Each number is 128 + 24 x the weight over its row's rms, rounded and kept within 0 to 255. Layers, rows and columns count from 0. Numbers have three digits each. The size before them is the row's rms in percent of the matrix's.

# v: layer 14 attention value, 64x224, rms 0.328, rows 5-49, columns 56-111
# o: layer 14 attention output (transposed), 256x224, rms 0.795, rows 5-49,69-113,133-177,197-241, columns 56-111
v5 100:081154108126165122147135094131128137156095098102152127099119112106115101151151171124127128113162134124170164088162124144125113131122107099129125102103146133094110079115
o5 103:146127152152143156116103113134097138108140165125127150118148104159094125108132135157115122111137113110143160145129146141128123097105132165129129152152142135134126146141
o69 115:103142105124126079135136094060152141123087092158118142091134109078121137118126133136137096115114131135140105106131127126128138108105117129125097116080112100128146090094
o133 099:098143146162119136108128150135166062105137124096103169185144120167097133085121110120179119155131136104169138123114091107118132126119117124150118124112115158061177075096
o197 093:124107142108104134135140124167091140093080141167118124142084133085149161163128078128126148116183133156138135096134119097143138152122171126126128118184078139143087103112
v6 100:117139149132134137129116128111153103140145140147145114076143151137129124126133140139115129144104140052139108100162095083115123144140073117125184118143166125105171110140
o6 102:106133133149137144107160146105131157085148178099131130137103133150118151105132100116162154101122101137109143158131116133165140125117142144129165129158101116172108132110
o70 111:141120104150108119163093127095107065180078133166115171107115151132139088132114151106116072133091116102123090097136113118110106130122103143118158113092123138123159139167
o134 094:110101134129165149165120125176117086147131113116122086117152145091159125136155164184114154158151131121155138115130141108115176169123118127123115132093140141088148132134
o198 094:195135124146157130101127131104142157122157142102161142138115118110133118112104103160129133115128145212130119106108122166122143096137104103108113154095122149105160149133
v7 103:163090107124106156121098131067187116143115146109164124106145171131093144103127150129136089112144117097148137103151112163101123155096140148112154070113131173109106115141
o7 100:095107116165135155113126113117099158136124139131107134153128096134148129099090114110114149148089127137107138121100151107121122157126126148145122156137094104116118106164
o71 116:135141167146095118145111127114139133125153108117177093084151142125105127131131167126150129125151091118124170140114123137130130146113145126100124131121165165102158145144
o135 087:124150154157136113110142119153152140105136072094183122113106107130085147160134088131140106153152142146135142192145107175124112155110080104145112108124100118118090132129
o199 097:136139128112126167150159140138119136144101143150098120131162125134128132152131130135148104123153112096105114115117167148144115111120128159131139111110108122156151136103
v8 100:149139139131116091154116120091133149173103104105113142131143157104119047140113139130187080128132094147147115164155120168115160127144130126111101153133126102093115149138
o8 098:135133105125135138129146141125126079114140106124170125133159102108115130117142169153113152122125155106102096119135131139127092124110149082112140168141145121132096154127
o72 104:159122147109148075112112101082155173153118141136122132114145140113159109125067124145145087102145102118085135176124123142135105104137120140116098118163129114152136156108
o136 106:121184118169133156093145119103115123121140122146157136148120126159157158117099162151130087167115115098122128134149155153112137117122102134114112121133126082094129116115
o200 098:134148100076154104131138160165114130166133133132091098095119129149109146146094106063100154110134110160121127103110109117131152139154176141159099097108131141150114105110
v9 099:110102100050142116129095076109143121140146128108109145125122129135141123101120140097152166131084124108174136146128128157123138136112111119120110114115127136097119121118
o9 098:139077131162115137145112119118109126116146123127145130082126092152125096082135113143110143120115113103082139118161096102149120166152120133111132149092137103119140121194
o73 113:158135147076156092174090120112110104150079111138091127151140131145152120159126114151166147137127155114124133168127129133144145093113155132148121117158126102153138192130
o137 092:125128104144134121110132154153096147121143114076135118151146151105131091132148106098098129119156156157135199158143126121101127121105103144093152128109142152149137113115
o201 095:086134169102127173158113087125155132133114102168095146163131107130174156158103176175099127130121125176140136118105147148144157117174153126170160122132158095138115109145
v10 101:109153110095135126157096105142084139111127198139105126100138151110103124118163146111080102136175105125134120163098085151127136146098096107106135132131133134084142116132
o10 091:153120100089134130157134123155132130137098148088124116105125142149144128092163151140110139121145123161136133164140124100138161140145128153132125129152136115148082113103
o74 116:144138110179136169138084116134150154110109149111144171136121122148162147133128132098071082141122086130142117137119147133107116134154111125164134115090132162104131124200
o138 105:129140136110139110075118128167105140150139094120168116135147132119090148147131130147143161147148127069102118113131066107114113116136132098122085134157117106116158141154
o202 093:133118129085104133076133090124115106147149104166084125129081129147102080131104110109163131149100156136125161098130161147123124109120158109122092150117165107150114109142
v11 094:122095086141109139138132135165099150142119136128144091155133108114107114098080102105132114144077113087115129140132110133127139184177134124099155136175163117175148130135
o11 097:158108138105150121147174134115130146069121156099129141115103142161168100146109129114121142113130114155076147113080168126139120114108113100110100119088131103169173124113
o75 089:137113153143123158091090119145103154135164146163164101169132126151103114112144116120168135123154118104105090148135160134160139173134141119131114064139115153140148142138
o139 099:142146121116144147164142140141118112104129120118155132164124112122186121167137159127127114120123127116115141131118124142101128123175132138135162106139148116083149141140
o203 095:138144130135128141100064122128152156091156076128120132103126124149122114093159118135128131140112146129160130122160109163135140121094082133129108150125083131106136095141
v12 097:119113110103100086122133156142166135082122158142116119144141176115136091159167122104093147173148134141131121113128101109112204111188131170164136085155149120096107106111
o12 093:124118172182151123145150141092124121129127135098146148125119074149119158130108105130101200154152143113116162127106126135118153144099159070119125154078092111094123171144
o76 108:099166104146072137136127145159123177098127169149140130133097163137094136121154134112117135114135096141134134105124125109149102186152103164150114127126135155096122075079
o140 090:150128121120130144120129160130089113161142116143102113106137113147137123113109156167106099151119131109165117110089087146124161118122112152121147138204089104182096123135
o204 096:129118104060103113106127111126140146115105156111134133131157139109167162126068149130127165100105144110134104132205159135138092149155158113109103096140107100161140138124
v13 104:121111119103164107162144123073108091146140122083116159120163138115168113096155124136161158072084132129165131113152102144130152138143104118144150135083153164135165116119
o13 113:149106134110091134111123121140099131131132088118133105110134127175140169167151157148132147116129117137124137109128104139118111140160176143123158156119140124114141175155
o77 116:142122155111155150147145144113078121091145117146148108130161111106145106135126089156131118156099131121174131149171084152137159099133142132122088149131138150153159121131
o141 095:133117122127135126135145137105137095161108137136143136133142170113113136162160132127142127146132127140140077122073131135129115157140127094165136119094075165111140148138
o205 089:143135152119128089112169160139125120142128160173113104135115146119145089114121144108110107133098148083122150162129129113151153120108137133101124110149122104160105117163
v14 099:131133144123137103152105124142109119116103119126141115123137104168144142101113121121116171144096074113107118152123142166162113099075162146121157158159131138065160165136
o14 095:141150153105121136134142101121107135159135114093139108126144146075114162115125125166126140118138136087107104128119123132122159112181135106119094134127147138125127176110
o78 101:152126124102126108129123130135116073112153092138106078128148125150142123164092132073127174145102125134096130129149100114158135138056123131138143115130102148088141139138
o142 092:147113118132110171088139153120152131120110132140114145115135113179083129122121122136098126085143140141120138079137155095105115134162111127123101139151096112141120107126
o206 102:145120097186133140106087122132141156125178108098124138064125138138075112120152132112102130100087095121163131110143131141093133139116112096113090189113147114116117094127
v15 105:160126150132119090120108094105136135069137165132151115125180117107148155132149111136127112133099142136158114146143167149121111069124134127111154172096108123123107130094
o15 110:086156111164136158160153095076120148136105149142079145123125127120141157090150118134119121119075109130120129131147113112137120124143078140132135130146138116143128113142
o79 111:173136132093146142150132117091118143069160155103177123162151121141117160137103104129170133121113142059126116129087134130138093130129165122168148121128131158134087148120
o143 085:161153152155117199120120136145126110150117149171112105112120176129124097097129127125101172112113150123127129136132104141130114118107163155107140086111146094138129107115
o207 103:121126135100126091116085172140121119131127123079110134100147108137141099136136168083100132107168131150144121119140117120133119132114132107104104144117126091137140192133
v16 099:107108127150095150139130124117150114171154136120136107112120143143163119124120109130125124187131082162150159092148113156103113130085085128163107120131107087148145105166
o16 095:148118123111136125096110086144100181113139124105130145105090119143151135130155142105096097127103127126164090145148138120176142090127121142117157140084089096118122152125
o80 115:125135122148130124134135123097151116148143108131092105104135157135134117167106101171124127162118137143125144125108128127112145139078122159127116111154149107176093123132
o144 094:130081145163132119137156111154154099130058127098114160135118116115134116168085132123129097143142142144065118113154143135149151166173117092100147146114095115130140167184
o208 083:146185096101158102110124179106119095102147115187133104142176101145101152145125129124101161092129103144114113157089133169180134147145149117141126128108102163140112110120
v17 103:133134131114122115132157103132127133073146125174122123129135081127136107112121133155077152144148079152084143118113119081113099145126113149128122119138146133093164114127
o17 096:114108131161127157156110129136134137138134129134162138083112148116093098131135132132124094162095131153151130158116083099110106137107100116133147102109176116164118147178
o81 113:107145105120157158094123130146125096102080110154121111079128133141136162105127173129121119143138126134103158103097125100115108149114094109116108126119109131082160113102
o145 101:132154135132131137079134130167132135143073150153095163205122150132109182102103104148148151080142133106113150126155167128125154141166134141150089168167105115112148084094
o209 090:142163148115089137180078159104119107121138153121124093150137091145107098124126137135114146133126131069168148138155121150157098113106159137125183105108079146168114123123
v18 095:157084121123131103126148110114123102157114118139087116098120151138091122142174138105094130155117153126155124062147139112110124119115124090128157152107153094057096103159
o18 102:093122129150155161092129076135114157134128133135110125098168122103150122112108122130107159096096113053092147098160132136148147128162141153140148163152114121172133145165
o82 102:143126126141148153155135158158116119153131120085113116083167101099120108142124109171115123184150159125156131083121144147081117113124091127134154135096124134084161149100
o146 089:130130159116120094149098075085127165145103123138119152122101165120121150183172142120096141150144139130174116099130095164140185124154158136154085132197134129104090141159
o210 100:153163104122116125093159171144104105135159141138176146159150141137117135098090116118129089134113161141125106161132154100144156118072122109099130095174154140132097100097
v19 094:138135117139107064110144171177151139131129138190144145102102093146134077152142122103132092122132156116124125179135123134118122162135113113098142133098128165139108130120
o19 097:086113137162121131106140114152139104080118139165091114157074089110094149129114155124152121115172143141141134156098139145113154143147154142166142115112089141084117119118
o83 083:164134098117169095113154124100126120172164125111131140133131113132173132146143112123125098174130150136169163138139102113117129117128112137120132176139180132147100134152
o147 097:132126150130138129111112088107098120129100128119160101145113172120096129118101117098127147133131150114151092115110096119144124146108112071103117130177107106186115111117
o211 097:142124117143125147174083108154135114146151127138132160081178147158132126148167130138132140141097089168127133126120120111107133123142121158101105107107150164133162119142
v20 097:169173104106152097185133166147118098146108137122101111116186138139148121141150154139138139116123159084109153100109130122113122111160140137134132144158123118122142100176
o20 091:111056142118119159098130112156119143135121162093178178071104141138110097106093117109128088107148190183141133118123095125165104147091162108098165160122153130157115117131
o84 117:172144140118105111137129127147129100140097140169102072136144141153194139134125144123138151114158125060114124110116155133110097133135132160149125132154116140129180162138
o148 088:125107124114105117147134126100119125132165141143106133116090106095145133125154153137104116145091163107149129112102151154109131142120155149089107163094134190111090156135
o212 086:090134094102137125107122110133140135089175141119149132218103128100137112128143097116111123114124105160118130105118152130147121101160107072129122083111144150121109114112
v21 102:150094140108141120165159078144131063124124134141121140059130131091180146118109128118108121102096154116094143120127130161118132114153061155114107136120125094136115118157
o21 090:128127095144135076131108085133132138126148119135150127135104118133169126094155127181113124063114091144151096130109147124132093119155108175114099186158154089126108144166
o85 116:120142111139117146151161130172097119130113190130103139092112149100160118167144184154114090122131127128132109131192157127119157157164086112140161167103123138117122121127
o149 097:152156128120175153134178146125101105116137138132108103118180122097190168166116121106132119160136152107139152113129123142116136119106147151124144104115136122120143133094
o213 099:108122162106121132115091111139166154166142113110162109160170132136073110186129123139138126162145092132095170154122132142155112130144133134136153097133086171124107105128
v22 101:115098158113100180160139118105128093110165082127140129156122116122116148109152137118157129117121140124114123143121115149139159151112115088118153201103113106139118160086
o22 103:138133145104129111186114096152112103159182115135141108123130155138168163120141148115122099116145121140172105116136123116114130118181133164123144130100173164143164153124
o86 111:085118129103125098132108112104118156098111118132139144147139127118101168148172123125134125142111113135123083110090123137095147136121124108131083127104133163109090128096
o150 085:154151095130117087115129131098142109134098142143115143133130083121172137103103156175162084144136133128178106093132129127145140112153116156158111133127136100128117116118
o214 095:146135126166128135116149154138143115083115097132181119116099121120098143121108074100119163161117169131106150141098131111131123106126118162106135171104114135105163094165
v23 103:134141132135090139131087135095159198157123139101129081106123118135159143132133128121155156135121087090183104124141143152122143117156156115124122172115136103087095118169
o23 108:131099101135146101091146104125112116104129088152142146142134105108117085151110143152143116135113121083102145126107138139112101169153127115081159130109111045125142083133
o87 087:143135116106121110117149137106140132131093096103125086096158112105149095130090120167121122127147139095149134149124163150155148109073134119143118142147100103119126104114
o151 106:130121135113156179188186144109120142119113136159097120134143092148186150122152118123157153120088092170138145081111105126151144105105140128156147129118179168110129153134
o215 093:118109107130148140089061130139139111097125160108152157124111151138079118098142174121118141130127122171132069145116134126146118121094113074116113185113157142159087140149
v24 093:171129138149136163119175123162168153128168166134105149166090132103137137135147138151124164123140133167121126135118086148126107136161100180146148138147153159124108182094
o24 097:130112124152124091078095151110142122104127104126138136121093124131108130110127103135153109115158176127135108100110132115157097122105107134113113123133087162108157078097
o88 095:110126120129110183138120116156130095151174125103143115104131148117083129137173134126121176156097137118145110147174108139112158156131130148131178142110157147147120143124
o152 096:135133142114146125111109079123135129160148098180096126173158153184121107156132137101151168150124136133121129116089085147136106121101140109126119116126146077142092092182
o216 094:125095111141103100126159146114123142157096150150177105142138155084122144125121154142108116070065084109086135159139157157136147093132143166123183135115105148100123145167
v25 102:099117132151113138105102144107107153140142114117128104139100118147117114133139135147168144135154110151124167152152148126115145113079077122133130121148112097123135092103
o25 090:129129116148141129166118100094085123113112114141095130075142131143134167100119102113134143145101160119127135149125142113149111137130130105106144086098138122121085128129
o89 106:120129073138094100125104147102111143099115118093160138153153159101171116121110125177152122121145095136114172151140146128151130123096130136127124157159111095142105126108
o153 105:120106126151111119111122134119160119154099110104140103152133131095117124139127113147117154088169076089112104116158188194097151153139121132134121135169085147147140107091
o217 094:096170191105138113167178140165094107124116131131121153122104146120119105153127138141091101153117113146147145110143075097105166080128137149137109139141143136076134169117
v26 103:114140172150126142090119138134082133147113179123121097125136099055085158138080114145144155111131114100093148104138088129137087154102103162163114149155123100129127125087
o26 111:115155123109098154130084160108123158086134153147149143127119144157135134130135111143118081133092129095128088113111193131166104107155118152106140125095154139111146132122
o90 103:180129131171167135102158098115099142161141139117092156166130102096113125123093131131151142118150099126114161121139128192117133126141179115144116146164160116145081129086
o154 098:107128134117153087099149115173132091149110109116132108169140135120139170157119154139152150130146131132156116154168104102096120158125101158152135131125083143102120128094
o218 093:144141134172112151151127162103133120145122105122097095129145159160142109078155147034133155113067108143075115121129133091116120056099074126132159113113127149123146102163
v27 107:150138094133160128136124119150125079118156090105167138117141112130141152107132119077124166143100126113114105127074113165154079145141143072093159163130123110133159114106
o27 092:163151157121164132111117123121176140155134152093136107154121118149172111144150123129108103114106096127207096127146144167136157142167120159130080156127085151124128140099
o91 121:139071130150130092130117158112118128120129118139136186140090092119157102113070138115166138097135116131102115172107109161085094083120135106083172129120103096140183143086
o155 102:127131110131101167119121105133118158126155126146148099096150162159137107099119138138162112113090153092138138155124119144152130121130135147114137104166195119142123128142
o219 103:097112108112152125104105130113140160069124107168162121158157165113112178155171109090093166151128123162108116106124182125161131119132100141156122123088123173139138096150
v28 097:161157148097134175146091090144126124164131153124119120165154156129117105121142159152096159105161124119140120134089123146175139113105138144111121079094114124158105134141
o28 100:119134143154128091132118139164153119135133104119114112146108122146094162125133103138121125131115147147152111148094114130095134139069144115155124177081112161091133136112
o92 100:162127135111085096123102121126107122149167139099147128155134172114150115108084183122103157154165084092125121164146137143133126107078149162186145085172136095157092151115
o156 103:126102119155130168118110079134129178108142147151143120095119127151132106112155073089140133117124094121148141106140120122127077140161121127133128138133152174130082130134
o220 097:115142154120120137115172184133090120140095136115143136160141128113165148133097143146151118099132180100125122138158161114141140125161129127125141102154091148116141105124
v29 098:129120104122117148117114151110164111135154140114110112115130116162138152116148089108102111122114108159115111139151131131147142125153157157147141126142098158159117170118
o29 096:103170072134132091131087098132149143167122118123156149139139148154122106119142092099126119152139163160100157115089142154095115130094112141152141096052110150127120109135
o93 113:152136128110128135136140138111122131127176132084168120125123109145165157150151081132140127130154124146144136136133082090163114128119136127090101129194123131140089143139
o157 095:159142157139121162169182132133097093092138123137114129121098163141165178143164151177154139128095121105129119082117160096126147115137100107105119158173137157110152119098
o221 093:087092145074133109099151130109147159105167155147149116140095114054129103128131122123124104123156132126100124162126113168124100127130151110135094130144160108105152104105
v30 105:086128097122131154108128134172125129122119147157141124145112138160113084167121153130128137119134111137149106114128151104167134152111121115139131133136083131088125114163
o30 115:102107158118143129133130084138119157099139135156142103167142085136088142094133122115132118103156130111100174160093126141101121126138150101149116165126155128129148099114
o94 102:081138082128178129082132168108121111120123087117159115158127122120129100135126146141119132130104129146133091105094129130148140135162119107107134129133089091131126151132
o158 080:109096079124098102136103161136144073131114104130144139077130157117124147167079152120120107125129114122093132140202099157141133153127141120097142135135140137127124147147
o222 103:121143109088127137119126150119171109122201135128102115148125132139169129102143093115110109162124131110184128125119156117147124106110133178129102114124149147127134115193
v31 090:184123138167127163115143103108153117142145129117156129112121168126136111112119126110114131085090130119127105106197123128145165152198133160153064127112153132146130134147
o31 095:148119101135144142136116133118124137096155097148118087121143130145138053148122159159128129123107143102118135088096118141142117108121087100081152128136136127103138132165
o95 104:122158092181146136130204133121122119128135171088147171120132143090120094143186127100144121140079127126141139126201132085093141144163121148144111150113184136130112111133
o159 096:113130142103120133151131132140163150119131126108109127105126146113086162102150150136067167098142091168131104101129143155154140128116129115163092118083122149138118165141
o223 087:130162169094135077136128176141146123094139082124107109149129112143131138160147108056141144116128115138092158111134124095119098134103165136139144109174138111132109148139
v32 100:164118137149091124125118116092128160124122136114117102114152120092093148136128135149109163106113140142117114102116112136143115109176133066144145145142063159165125160165
o32 089:115076108115109156115147133138103102136151143142116171120089124154099115131076072112117158131108132133169154136175121137089112103105124158113111144131127126127108115080
o96 106:158151149140135092154155150105114154105104160149098166155110120130173165130119150107134117090123101107089126119163153143141133136169145149115136146177097144147123111105
o160 108:127127156145118144118124117119174182133128146112073089131170105101132140123145164115125136137151109134139130132087094077156121149147128106169114107115131093108105118085
o224 100:152159110166109115152120147116162121112116125107186104124170132132101136140135094160159090163117133132084114131119150176146143152134097155129143118130142171108151162138
v33 101:138111165104169120149109125105125144158120115126116144132123128096126157188178134131114122179140126090091147097151133133153153134110090153164157099121150118161126155129
o33 101:098106131116112153121137119122145134129111144132144128169110124123129118080097110122175169100130136165109100137110094095152107128130137108134115105155149177108143086122
o97 102:130119117170131137169121105149117122138108088075125122130150116121113140177144109122133165186171127137103146120108102128116103146140119165164153100136079137114125115170
o161 096:165154129104179140161147125117100142131124138111091130163136149154139102136164168129068105160119110140180106111139144147149170125136085099118116137081120100093097164206
o225 103:134134145139098120129070109122163137113123103116099104105115101160117114116167118128162119128108154147096146141137120117120110129156124139152132193147123119154139164081
v34 095:130102157102118152138143127109121143149124073146148085081136111110109122107125086146120193161125131089119151122084121125113121132102171144118129089097115165142122171153
o34 097:165135138150128091135131111146129121111116125093152132106113116142095105105174140124144152100113128082178118127147131124105135081182131149120129153182140144146121132122
o98 100:124140100095139142113110165135125124135170141178152086116160116129098125158128137161142125192128093123103154127081088088148123168080155122138141109126107156107163154135
o162 090:124143124129119121119128161116113131089118111135080148123118121128103131103117117135152151084134119121130117135137120116110159114125121103116147132122113144093116094130
o226 097:074113101144149132157164122111133131159135056175132116161108160132138134096098122097131115156130168157085163085107128116141151154149166138126116147113115092145126117134
v35 100:145129098128150096112153157096111088095119124140162169140110149125131143114155117144092136141091080093137187110140136126122125115119111147104160183192131102170116119066
o35 100:134087119137164158129106102148095102135125125144121092138128144117156130138142164171113126101147118104165067118120108139161149161165141125140133135109141134151174159154
o99 112:142146126172104136150147175153125109090185186132166176089063157116147165136158143083104090101077085102141165124137134141140138143133132159107146182122146145148140114121
o163 089:106105063095124096116131176125146126116125124133164143131109115108094127108132152101110153135084120117131153116072121133129141116144135147107160118164130133163181070093
o227 091:137127130131122130142118095113145147103131092145090085124170110167110127119127120126151148188126155183136107138103148146117128117097127117113084140109116116105119170157
v36 101:066137131084138121111105130115140112122141128111177146123098075107104206126138143107118154152189145153109150113114091117096101102126115152127091119122114169103151092134
o36 111:139193124134118149142135103126131120146093142129111149143123155120137126097127141148151119158166110163140139140111115113162111141123118138146115125114112106086098135121
o100 096:093121109113113114104108127116183136108128114123100135137149081134141122099132105119114150134166139139096145126094157116144142089104110134160133102104107143140163128151
o164 096:115146090143134102143141170111106156107136108143167161080113121124099122148129145153083104109107124160155120145167102122112159135151134153131140131108154156097090161132
o228 101:157112125113130135096130117118143157123098163129112092116181124115129086141118108170131143115096132132093110135148163151149148126157122089101173146182101116156119148136
v37 103:101129143142138134115127099152117134088124125113153173143130163168150100133144134099121171145118094122170069117135130145093156104131113145137123139108160127093191111163
o37 100:142159069164092118117126157131132149112156116152111117150161120140152134121130148171139125121150112144128121122107166128097138103108115126139139128085110130100192137100
o101 115:116098177093140141113077134124120101106097101135151156132120094131121130129120136142132141116133127172115123132120116113134125141146126119117095091131117126166185083161
o165 095:122168173113123102113115103126189157129121142140135119108044174150134108113124080132135122149183118149092113132170135146132115103095133149092128138125107131136107125101
o229 097:179126093115116161127121126115140098129144137120081124125140164091080149118134125120090134132084168141147156134153145113139128172144117119167143167161140113120057098183
v38 100:114113100150152094151125116145137124148149177138113133141142084148129159144112130133138149109157137110135123161128121135118144152171126132139118116154110111059124104186
o38 101:141109091145127138142074126129181132140097101130121129105125123165144153131143131154121054159150102173088118127110120113156119089107173152133103119139146124144116085088
o102 098:144117160132137111145135139137088133143142143117101116134124123126108134128099150134208152144129136100132151117149100126119122105162129161144153135154077073113123162154
o166 099:093135150145173126112174115099143119098115092146137125161149100118133112074136128148119130174189134129155121103112115131073146142130053111176113134083136158097150108115
o230 109:131137112092094149099137145128108095134142132111136152121115143163064102164118167109081132099120139107170129169116140144136144146104111111091129140095159135109096123130
v39 099:124086077143139116135167128150089151172142141136087159136118142129131135126160108097134118148157161122131107093126163131099149130137152136078158158139092147141154079148
o39 095:117121121087084138114146152141124134144116133137142150142124124107110138107115111103107154161087166133142118110110139110166127121077127119157143083137106149119093136128
o103 110:136111129173134116122162126125116094155108129137092139160154147099130124115131102118144144127146149095142146149164117125102204137118149135136097155113125186159154115144
o167 091:167109081135128148107126116150118146101129121120118115123119102121096152134100118132153123098126107124098131115136113111145147143124114097109172140126070097146140110154
o231 100:072139119091133108141138077120120125119137104120138111116108108156086144118167109165091066151138170149143102127133117122105124102142141168141111153141174142095095126108
v40 092:141103122136116118129081103147111164091148119086138113124148106159165157111113125157120122076124120122139087119104160108124095136114144138155142119141081134105096106110
o40 090:098177103123135104127106143143150142132112091128163117145112170099118090123145137122152122133151138150134141153145113142153138134129102142159143103088136174083108095134
o104 097:153160138109107104167094134124097124078134085159157124139132124139146167118125156107128162137147093117094120147104107126141095115126168082124133131197092124117120169105
o168 088:149119132093112118094164144139118170151076158127097117177141107129156116135137146135147118084121131114105129147167117089136105144145146129114118163131114089145179150130
o232 095:144103109161110135135161083114138120139130132121134122124145075154133136114165114134095137133113135131190130142124153143102142111110137123110156095131166102124136111129
v41 104:149141083114174134130197123151103135122124146139137143133153111122128164075150149095117110136168145120167109141099095146104137139094126142134145094148073145161111143156
o41 100:108160138143126081101101081150100086156167137142128177158143144110155081122067117106115115094156135150108129115100137091124176113134109136133118135108115096109146122153
o105 114:163137098119149112171145114138093146078165091139142103117115092117144117107151164134145146130154120082135135152112083171157106104127164157121150096196111124148139137109
o169 095:092170134102135163131147145174093106143150119148118095128117160141138124127125107161108148163126141125156093136132120159127144132120110187093097098134116122107126152147
o233 096:117117130142085104112186154103134120129066118139115101138097145114146133127106107136136081106146097120156133101162150102124162140099176110176153118106144134095110139134
v42 098:144146138140108137103145151082126129121107126143106138140119134169096156127104109151142111129162098129156140153107122128102142102126089085129120122086115128109115143097
o42 092:121164120133107155130136125144125149117116117142119116140156125109126141128167178150115149203116104089141167137159128064179141129129104143100138163127098105138168123110
o106 112:125176149156116108150163123106100132140140112118117158151130099150140132155156120121122122101132118147099112130095159164068115142102120129113105109148142117110121104118
o170 103:097162151152135149136144136072135121141139158141143113135130108138116103132107128147168085125138135132079119149136102111140126122090134107106128106167171132116087132130
o234 096:115110147108104131145138159158146120093085131125118162184103140117114120131108151140113142118139095108110115130164179130114131132139090115163186122112124067141125099142
v43 099:111116177144116147114104122130127132139111100104073151156112104118144138095151092170114112130148139131134108131115116110144069126139082154102115124159108138122139132092
o43 092:128129182138131135130158110160084105163106180090149146103107186134100088125107105083085147166144177123184130121132101136131147141137149119167116096167151160137156129179
o107 117:113084138108141116090121070123141107119122098101092159199127111112141122072131119124149135108124127123086099105119132140128135112111134110124111150132100115112112152101
o171 100:166134174118132104112098138120106153133139151115096149165134133142144118116129099139135179136138104155127124110118161131132130097118111159102091140155096144169117151121
o235 096:189140091127146102135138131107140152143125155104162084061124130105128095156189161138116092157090129133120140126160108135125157145163118127130164145103142124129103133111
v44 108:107165145141156082115152100191130143124072141153117169085145119104128148131150185122113083110160103145140082105158134147161086125115121138136113146125101144116158118160
o44 097:100085104120150092132120146141123118137127122118159137112149111131091127120111120142144153152154150135109123143110102145100145157077138157122164149144118163118127173127
o108 128:136115155126132084105166103118142149134093162130083155114106189100166132120125187109128114097136127140113144124161146094114156107134136128137140130086131093144124103116
o172 109:160117148087103108150148123137119112136098139147121139145091127101094108159117115117120204108121145143087152175114148123144093112118183110133163112114144140132088169134
o236 093:135152109139164188079145134139121115100167130137129091130124112114145115119130097113151113127098162104173113100103116116160131119152129169108088159138156111111106123142
v45 096:145100113149158073157142108146136152121137128112131106165134109150140155123142130121140107154126145132091122103142106095140104121120171123133101130109128124183132092145
o45 098:154130152131129134097119142110135084123085127131134096092104162104149112136086115070130114150155162118157097098144117121160135163152143094098129068107114154141150134140
o109 096:115138120119151072121133134123117173152128102133109123119141104162156140130162111104153094116131117170131146121106121116115102138141090109142101131120161122061141127168
o173 088:112110135124161184155130094168111131145115150123116117131139090143146103126146138141108174176144150138122147140134118155116107124105124168130144168092108142075134129149
o237 098:106131109113109126097152153097129122093181160111145117128133168143082138110103127125125116098104119095103109145103126159120103108152117115124110171165103135182148151143
v46 095:109124115138085164157142080162063136149139136137156142137106141118081128100191109130120117149132129125112117155134135105144131123083125106128119125079168114102094130106
o46 112:113132121095124107135145136178124119133137113118108156117158137162179139159130137125121123112131130123118113098161167130133104112181115143115127146145129105152140164123
o110 101:129151069172065143162119120113118098127136091143118097110119117131072118108143175165143126171140066142109160132118101084133093147087136102156134094110136133062132107149
o174 086:136112127120138080147134123083110141121113134102158148143105065127120144129112102098147110116138172172124109118046130145164137115109117103144123079086142130122125102161
o238 094:153109113084122189085109106105140131142125154104119143132171153134148128138099129111096154154149119109149132136184131127086150121108134153100112162136112117148129130120
v47 100:141160137100115097066123128123157106128121137102150135113134107090141160121121135114130123180105095149117121122103072106152151139138168135095149100086145127122129110107
o47 096:139111107087121132163158125104163097125095102124137103156134156137110112118131143162155131139186150105117110116086147127127120087103098144127091143129101172112121097102
o111 118:148111136124090070117082105097173163086086128155131147144129130097158190124113153084118136131127114135132146145108118128152146129143157123143155121119137120176115155117
o175 105:086123098162146153100111112144108137120146127159167115104142118072158147136142119144133142129130147098139123154144131160131182156117149153141146145097152136114154102149
o239 091:137138139148151119110173141116132108121174142101106171142100103152115127096133117139159106138103074100088120124163148144153120131139135130103132123153125093127123156182
v48 101:158083106126081137183133127104125134083129146185130104149106148154113079106128127112121144091105113135161150087117110165193135129145116155152131119154130139104148133136
o48 094:143121105116135043121089117126123183138101091145098134086153139117134102130143124151128133141098162121091125150149168117114103108146184162119154120151154109111105124129
o112 104:091138102129120135145121116159188138148164172152140100087124130102148135097143152071112132134102124116157142113102130118131136154116096144092155115103145155130118155145
o176 108:156135139118112148145123128113148120114162155107172099143136129104126100118156121135116104132143090099136123153133157149126143133159125121119108155108123154169093149108
o240 095:135119139150138095137134138097151121133126112137080171155134125147146126159123135112122175107150107139143145097123124161144119139121129116148112132094120110093104112177
v49 099:086105127120108078109094121104108144095088135102148138205143102109153139128123141160106139092124142095123115141122124139122111120130105110136145128169132068126155085144
o49 099:105121132154182098109100088123131164168087122120136126088109145129101120152163108143130150112118124140141132154127101139093155140173144130130082163114145126140128140125
o113 113:158084112121111082115141109098130163132125129133121160207131125114100090137121096150146144078117127105091114137131146110142130095152137117126153106204133137154114122122
o177 089:110160135127141094132168127135133108111079118107109133129148134121163132135095137119147124131179122144119150108131129133152097125103127121122109114121130158059138121130
o241 087:131134135121086199162122142120144102128171130119162126099152124140110137103107132124123089165112133125142105132143132158135096141113158133127145119107142167202139160147